config.yaml
num_hidden_layers: 11
hidden_size: 160
num_attention_heads: 2
num_key_value_heads: 2
head_dim: 64
intermediate_size: 448
vocab_size: 7817
hidden_act: "swiglu"
norm: "rmsnorm"
norm_place: "pre"
norm_eps: 1e-05
positions: "rope"
rope_theta: 10000.0
rope_fraction: 1.0
qk_norm: false
attn_scale: 0.125
bias: "none"
tie_word_embeddings: false
parallel_block: false
init: "normal"
init_std_qkv: 0.0455
init_std_o: 0.0108
init_std_up: 0.0455
init_std_down: 0.00579
optimizer: "soap_variant"
learning_rate: 0.006
beta1: 0.95
beta2: 0.99
weight_decay: 0.034
lr_head: 0.00826
warmup_steps: 200
schedule: "wsd"
decay_fraction: 1.0
decay_shape: "linear"
final_lr_fraction: 0.0
batch_tokens: 16384
max_seq_len: 1024
doc_mask: true
train_tokens: 84330000
max_steps: 5148
dataset: "wikipedia_en"
Each number is 500 + 40 x the weight over its row's rms, rounded and kept within 0 to 999. Layers, rows and columns count from 0. Numbers have three digits each. The size before them is the row's rms in percent of the matrix's.

# layer 5 MLP down, 160x448, rms 0.168, rows 0-99, columns 128-191
096:447505479530504550553451473514485449500466501548522496537510529499464396575449511540477547497488524520483502512496390524444467560481514485483530436493476460570572571477499541488399478471470547
100:425544518439526495483439456485543569511473486494467481506526456507500513467502483481497501468456465444589550470522490515506476385497558557471475436453466475565510479536540452507481490462534478
102:572495536526470435577494520532561497448443475582527510524542525528521553472486462514510556530428504516461499491521583491474428540350508476514428479506493531459510445550457540468448463600448441
098:470416464450412457531466480528480485513510504528420554537474506465530447509492499519467555531522514546471509514517490441406530494510479459526549547497473537474535470596467491487561491469434473
093:521511478487555443436503492475591440447468429483514397553550529469514517558536501504481428526439505534488489530506487507459515566480509479487477448457454515462504512455591480509496563550479536
144:452521483508443522489532538570480540570507523505533511533463434494486470499445455453475530516570455460380455562539472527486508501535498501490542590481458513528529498563502487512426477521513555
090:511487445496492492519566547511563537506460491495495445585503528438473460497505548525543498475500530458491496530475525582470462478472413409544561522482539464568516491449429479503477507504477480
095:499510513495439495496477474557510467549597493549465534497469500462494509457483545524566511541541509481500487460498478518547450469499555491504423517522548437531484527435518603460528507582469441
100:501550553499565447491422522458472516482476512529515512528541522476510501556433530494444456525535524467445504467424531505478577462422498518549476451490482532492511522507534463413485555523506439
099:495459465404428501438548522481425543523527455414571487504422446502466434533501512551479450497450471442463538483514499510530524439514562503458497444462576507474513591494523507475465452547509468
102:445443505460492516450566509447508465475441510457551481586515564461475491462475497466518404509443470448451533585603489467459449597496489488550528507446466500516468539518519470467446465522453565
099:490498552449520527509556428490462515511544443463498466531504477484545541416481512546485453430560551519555457459561513531552498547525509490531501533518491477508512508441506449487503464465534525
096:530508503573533508510411471566436514466526468516493464483484480448509469539446521520474480430521485489562479493524427488483501449557498530578510398433493428457485524474568525510489434498490479
104:440543541581473505621417509442488495555503513476512508539518454478489528537487521547532495491555555493525462515489555512482468492491554570516531472455449450473473595584431526534448548500545433
100:477493449458494495455467515466532543472499523475499562499479458502494471483508507538498524464530517452494473514484482435501564532458448525471489454545393518501508463527541480545560533457467446
099:464560500449432571483496495462474467513479525516520510526500506494507487464491517468513538493493526564486454563446512491482487455546502515478412503519538526497490530549485482349444515489510504
092:552416417556451497570554486423499486491518581477468448501516496480472567448452466518455508486514538491480483516479551590530469525431456463463512461489499400596501435476480489517437489444475521
095:504491581448481436524434555444480507448571559459491497470522522540489441546483529509501563467493532525513462440534476498494479485549466555500514524522443439511491538591418522541498458457513496
099:510410462431505468526483507484508518487491509533497459456565527551476525533549483491534496447478444579423464487558502574560476542539508479545471549499535492525505547473515522484548582488526587
105:496555511477462509435447538470451493572481501530545444539446443495472514505481522510562511446439491498546491521515519469551502509501452574512472507542497473536482502459522502465501508500516487
097:528550561464462522484404515425418484538515462434488481507464485460495504564459532456538434458523470446427516500509482538467520572486502582452478483444522432466490467507462563574529455537491518
100:544521436525516551525579539457438570477491497534584454517530557454449548468537518493465461549485565523516536500504588547540537572550524503501506475548533464510503503533459513505578494546490446
102:544476492561590487545524465494548456472460522513532516530499572532520481538410484530527496546515538494516503492520474514509526528469534504458459564515434539471485498452444472534476473480463615
102:519492481534394422492475459505500557621439494509548567532549478428543553483503415449484551526446502514528529567469449527473516461522575540462465502470558459477433489535602513497531471521501486
101:578546452518515511551523530546491482479449484492493534459586541427463449473479490457518527550529396546519495547501547534508422569577560462549489499548525525497475454468463581493533524539509507
096:482550489517501527493564405485536516530502513476497512449438499536466394547479417515455614545486477540404530525519432536514524468464473407550485513524502532563469434531454481506496557568544475
100:488442571468456504464457498472489507523584466481534523492518480491470559456526512553473507439481503516484560453411527507511563501510529440485556415491509520481512500535487484503540495482539519
107:461549541457518464510538501497462508479536508500477516485556495577472515451541495521491552589471493507485414495466536538512523505433454508491514535457484494564481473515495532462484492471546456
100:509451571547474485506474546518466487496523504407558476482427481469546501499525488478530429488473600509489514550506479526478494461546533497458584505450497474496417435466504492489468497562557455
102:485523493554531488508503519584486478468472555537486515499553502526444525587511422517565496491523426506526488519531550548484464512611516441433524516557497534517416499459472513475469502478529463
099:502560407455501516559483548526488510558577520559534448505498502569545490458499533477503444405483462557546488478495546471494490494490520487488475548493559517520483547429461577380530528530558473
103:509502453424559483528441489509547537492514532466455491545486451447526439507607448543494500560497468467428487482439492488416552542482507544506476491455494486498569527483480447500575499487454524
092:516520477489449449537466462443591542560505452497518527451487523523542534488481465476565538542427421517468461619507467508483525509484490472455493558446564574556486573521485532442434471487528512
095:456465515468528464510508466480493488524559541489495553415504510482496497484554517535487517524504523475501493489569521453438545450468492439543561480477529450508507532480447477537474469536506475
097:547519498542436472600507491468516533557493490587478508450514451490468456521484502520511481496446530552448541489492466497525451534488515483480525485475537469508486483527555493460423495443517556
100:514501504527502550524534471481396504506516528461443502429601512484527489530513519498506490414547505502560479561514512521488476453492482589484483504449499518545495487483476517618517501490493527
103:467466538476456483411487470412464472460527466517434571486463513495485516472509476494454552545491526504477549536503578502494489490520427470490470490460550548530504494462488568395541468506424514
099:489533527536437479496469467537564422492489516468550550455503479499534459490522573432504412499520429492466511644533466543557459498464469475492573544475544467483566470517545461523499456497442534
105:495455472543444457593543533497430518453471516493558509505492493481500513549490496548473525481466503506471437457406540480550471491477482487506453518532475495531552495519538473467431445526505571
105:506528523498472518498502520538416495466408466490430504535509453514463495534437591483554471475535513409550487442561471538509573508479522515464455605503499548453452444483420469522479512463515457
111:492444505461533452507546480435495509423491427526456506528497551503500531420452559480553494527468454519557416515521574504488438543516482452561476487549496472468552567461517516498582545479456478
101:550546499490494527477574512469539557566531511469548520462516401538574506448618555436519456434464492512515485541506434493418505518481537436526495573519569507476529532530535537513471504465540506
096:526484474532512479511466516527560549461512448473563522471498473536546440531545537512448616485490526485491521521526414496448472504485498505432499522416438522505513439510516484464467533442477490
100:535520530502428543551511509484453457479429478493460511454507496470540557522509483507573546482556498521503497468493430492483513463517568502502494436556501528430548513478475488532561493465444566
101:508549471564512444474496501515492458528487537471503516507544510413538449462548425494506507517488530514537494449515540547580462494451536529517455513541505399496426521506539503421465464535496465
102:502511586500481530508459490458519485489474482479501543477480447590496502557415502450511465500482437469499520447525498548536522489431560494494520429539548500535516566459480475539452486535443450
104:406510555538529510500512522490456569529434504490529457543449459541503505522541520522520471544508515491541481497442493514526556519542489490562504462573586513498496433523487482526524471491474486
101:536478505484546579488489494581514452559535529565494506532525480525538477511506515526486492510470418466430541467459461411491549409538559480503533487477460537439442540502547553413462437451511528
093:440470569510542356490503509479585502530447512554579550489473462523515429505469484512544474508461452542470505507506482512480546496521483473448503515508485427523516510443494540532510500451478484
095:563508500493497530535468559481525541431477528515533477517534490498562452515475485538519422523513504475503544468384485512577528475431513431494514473467453480529584501533475477535591585462463525
092:490464554482488600509596517562538440448517470442536398479493533455464469463491470502458495500524509575621459533513577495519439496518531432516539495438482504495484496522543548502519468471490466
100:536528442508535512477499555534489524515531495501511522506519448515568356553546531561477507474476545466537463490497515482458534493531490467469518466478449525437535501464526546596553489496480448
093:481489570499483504538583576463441442479480539460469539592471464462440463488466524508470501523478568518553398555558580484516564514520415431489507541511483476492446536545539535460546455530610484
100:454464518538539459482483447450454557565447487466556544513435520548512470558447556519440481447545534438469538534491518465505473473515435492444525518514496467478499488507496504470556474504469450
094:467488542463565519531465476507464448466515463402560513439563451488449566518471530458550476536552541507511524474534499485533515459502461455531484449514511468542490521612573484496496494518476534
104:488493533537492501523466537507499444554555508409536474515564492509481420474537441453481557501503514500456469518556493455504510543565421513503484593479461592493517457551495451515458479483514484
103:449514495548545490578487522515573484498471512401513511524508490549486559527501483455485515470463478445534470554524547451405504435550509440530510504466573514505539508494488410488462436545493472
100:516509477491510500566459425534495479488506458521486475491509518526465536573479510572539454603486497510525554585585497487476503469522461559572463442516512507498557464478438468538481481487496522
092:515549457462498558433440502578527609559446496579465462545512477491460449473448454463480484556477534420475486429498560450497446491445559553454455459455474526500543497534497522494558485469476463
101:429443459492570471521486463455484584470469453517468485529549528581559472565494546515480517536569542506523490507535529519533478452537465549561501497471506536548460497496463504489463510602449497
093:502503394474516575505458409509540434459428546515517479539473487406526468531424491431554508511491516579521572509499477547450514532463542559563553543526463527464501471454515583524458454518491469
092:511480506442554490521440518490562461486500534472521490451534434542466434452557513516478516534479487452505485509512557484461461458467517502505458540534496464470426527490479475433504517494492561
100:513448469507474503492458525564477515479565456504529482503518451486519449510543471463555549538463530473477457498558555513534535507508518474517462483517483510511423496434530427513499513558590518
097:533532476462498458529453503498458518479542525475518457501430488466449508460557461481465451421497487518540504476515518447436519525552458515503528488509533453513499461508531459543529494539514534
092:487504535538475469516542473481458485562551497570477443462472498442559471480551460553492544503509523509526485520486485530555483512445452484462543431492522536532504502511452462467488469436449538
104:526491425517494495489522475544580501541556535468510475563455550488488498448509425562523494429517516488486470525503465488516511517552489470530423470514498542466401516453566506474472463465471489
096:540492554510550449454541472429491456527461487452487521405523500478532499485540490544459429527578547468558461538468467436439515515477516522493518511514525488499482437566470483473544505513531475
094:511517545518464493489575475515540495491483563447519509477478454507494532563467509505507494471509513512513509506490467437534541456544567486572497478491454551466465535451515535510435498511451524
102:557460498565522485462492445471542460551506502515456508467430544508500512540503478415405491472494509504514470516589518468444513529513521491481521479528550457532550460543515511518477506521539485
105:520477451506511484517507452464488416487487487525510487497592455550561448470528562532546438541504490525511516569436474542514452495517565516523553518493539500544480487472481515588527486480490532
099:516461536455487517495426524504502414463477504430503502534483484522427503542477503517417498554492507518523531480529506545435542460505440518436530476534425529530502545519366502485466487522574477
100:525502459482516596514489527525457486486453466488462530528513475481548507572474569445504485452541488480462579469481473420508495467529564546523520400544483456423575496481522507468467481497538440
096:521495509458432549484496467482500456437528515540490489484461485453516483485463466438466503511469372577498471513477528513442501473469519433452493544536446461480536444499542447573550515492496547
092:521509503515466448499452564503412456493514453478522488425562552534483508507543508487533469530457516543524467472446543496500497557428535513467482472504504464433534504567537551437520514528618501
118:549473503550526487527467520452469457409510499499401541539522517494544506560422502503520509448491497483530588477505514474470559447544501475489499507504488628512532441527503534485473498517407545
101:490503510414558515406502496471638510485439446524430519494516538478521465487461502409516544458474497477507478527477537424508516509522498507510524503537500526468458489514517486493457518499547475
098:529535460494470552450541464525481520533497573569532460507571479477563488520490529507548532501589606515510428506606405426498546498438502511427494474521527508553434506523513430492480531562567548
099:505575495511522496522538475530515537471533473489538449481457499563504397479505553485488519442439435467541536519460580500514499428469543510537567499480517495464507544475457511524525517524443497
099:506507529511470438490536458433506507509496504538510498452494478496513493457553470483564487517452490519457514523425575516385539476554510454446524491555455483482490503500421513543551535467437478
097:529458463495559414493442468466465427540492484424491590438463478505460530490507479471493515562441501408487498584502465505524502467618523482484432484537582461498542511484548599450490491537537554
102:542540466553534416496478496497487491497590552500462498502529556559470440433504468460437502528491461514513527544543531491421572465523480441585381494526502471444520473526496521492500524521503478
098:504475497541539458386461485499523581540440436501536475377489486505481502489547480497510468528491461544436541468448539542479499572527492541554511529533519520522502480540486442488518497552427451
110:537547569469436463467503459473526466503486481518523520510564514458553560453526445605501508511437496529612438482476540532487491503509549486501505515496478459529523415541442454501486531528472412
093:500467522566521508502530474451482568452480506501506567519529584457494460562535469519555448493529486464448475473459541520469494487526571484517526456465528515526443546458547420470478523507517520
104:400520418481428525539545484488534539469477513508583479533506533509553450506514502559480498464528538479535503482471473569552492513496544520488486577477435518530506502484488525550445554446471532
105:558477505491530546469433532561574520497476484498549454501527439492500514503528467477487462476573510501479450464517535533530572507524468509520546532476419582527539587528443476533505533374553465
098:528549415465455476455462494483501516510539504512507470510510514517477493468455518475479466484439529469464530533502476492490550495433476490472504546453433519448462540506485487505501470514474405
121:553492438542487506492562456485453541546450500519545497470495524477492517486515467508535515479506595512447485572519479455486506517507572552532497412444635511450480436458484530476512528483455573
095:476464516527432555435487533455503472499469522478502471518491548540538475519471512452471471448458496516540496556494547471519558503484596478448502461544501523506443471476526596592474475450577496
097:435550528535524446485536496553463541550504489485507539548448467474416513491493465519499593400510573515468471516504498486501559535548582531555538480516517450574498477477477550441532483510536490
093:445518471504436467520476495426453570517489451458530441484493536466500477590521504507498544503510469540538539455477549477488473460524540521522468457521467505548476443545483501427445515570436438
101:516480523481544525467472561516399486486495470533619488546530449517522534523451528428451525510459532512487499471480524542572526541472484583520464462480474514509471498513458553526539535478492496
105:526484521484525522450449511483457537491477510427424548473531526544557546450530473467440541532481536485475514446537526559554544402532421463511507536492394478442484482528435473493464517587510429
096:447475452498476420472497481543525587560484517525461505446538428534556510505497532470534386491498481569503475440575546485522465572549503477487521563535537489506526539471450484569492523591530465
098:495519534473532565563515496504529504476491526421463531509510565540498527569553582535559449499475552569531434460544483518533520527487506536489505463536510461545483475514478442511471492517495486
104:544492510503515526501502451476529446497552418510508477579487480524506529473429517488582477473511508563492534500422537517518552475578454538472453469526533550479527441511480436538517482520427482
099:539493513498516535525497518478488491550447464443508496552521507515461533506490487584507499522437493510523489554420476511447530547498465465441524504458443442480486508521548505519502460481539467
104:514533467447457448465534492509503481528451558542523472486495434570518488632415606504470473549546481532490418432554532429536479474504511532451544496499492554539557498474500520457468490468534545
094:501588486484421582447497543501505538578466469512512452484521465479432575506529576525542534445483500460529512506460480506502454555570467524511483529446480510501465502463531452472469557521425546
095:530481543453551515526476565417510437450460470584483457470425440534432458462429523483488474533454444502459479506494507561499502459486531487482472519481554500538475440455482458432578509464409475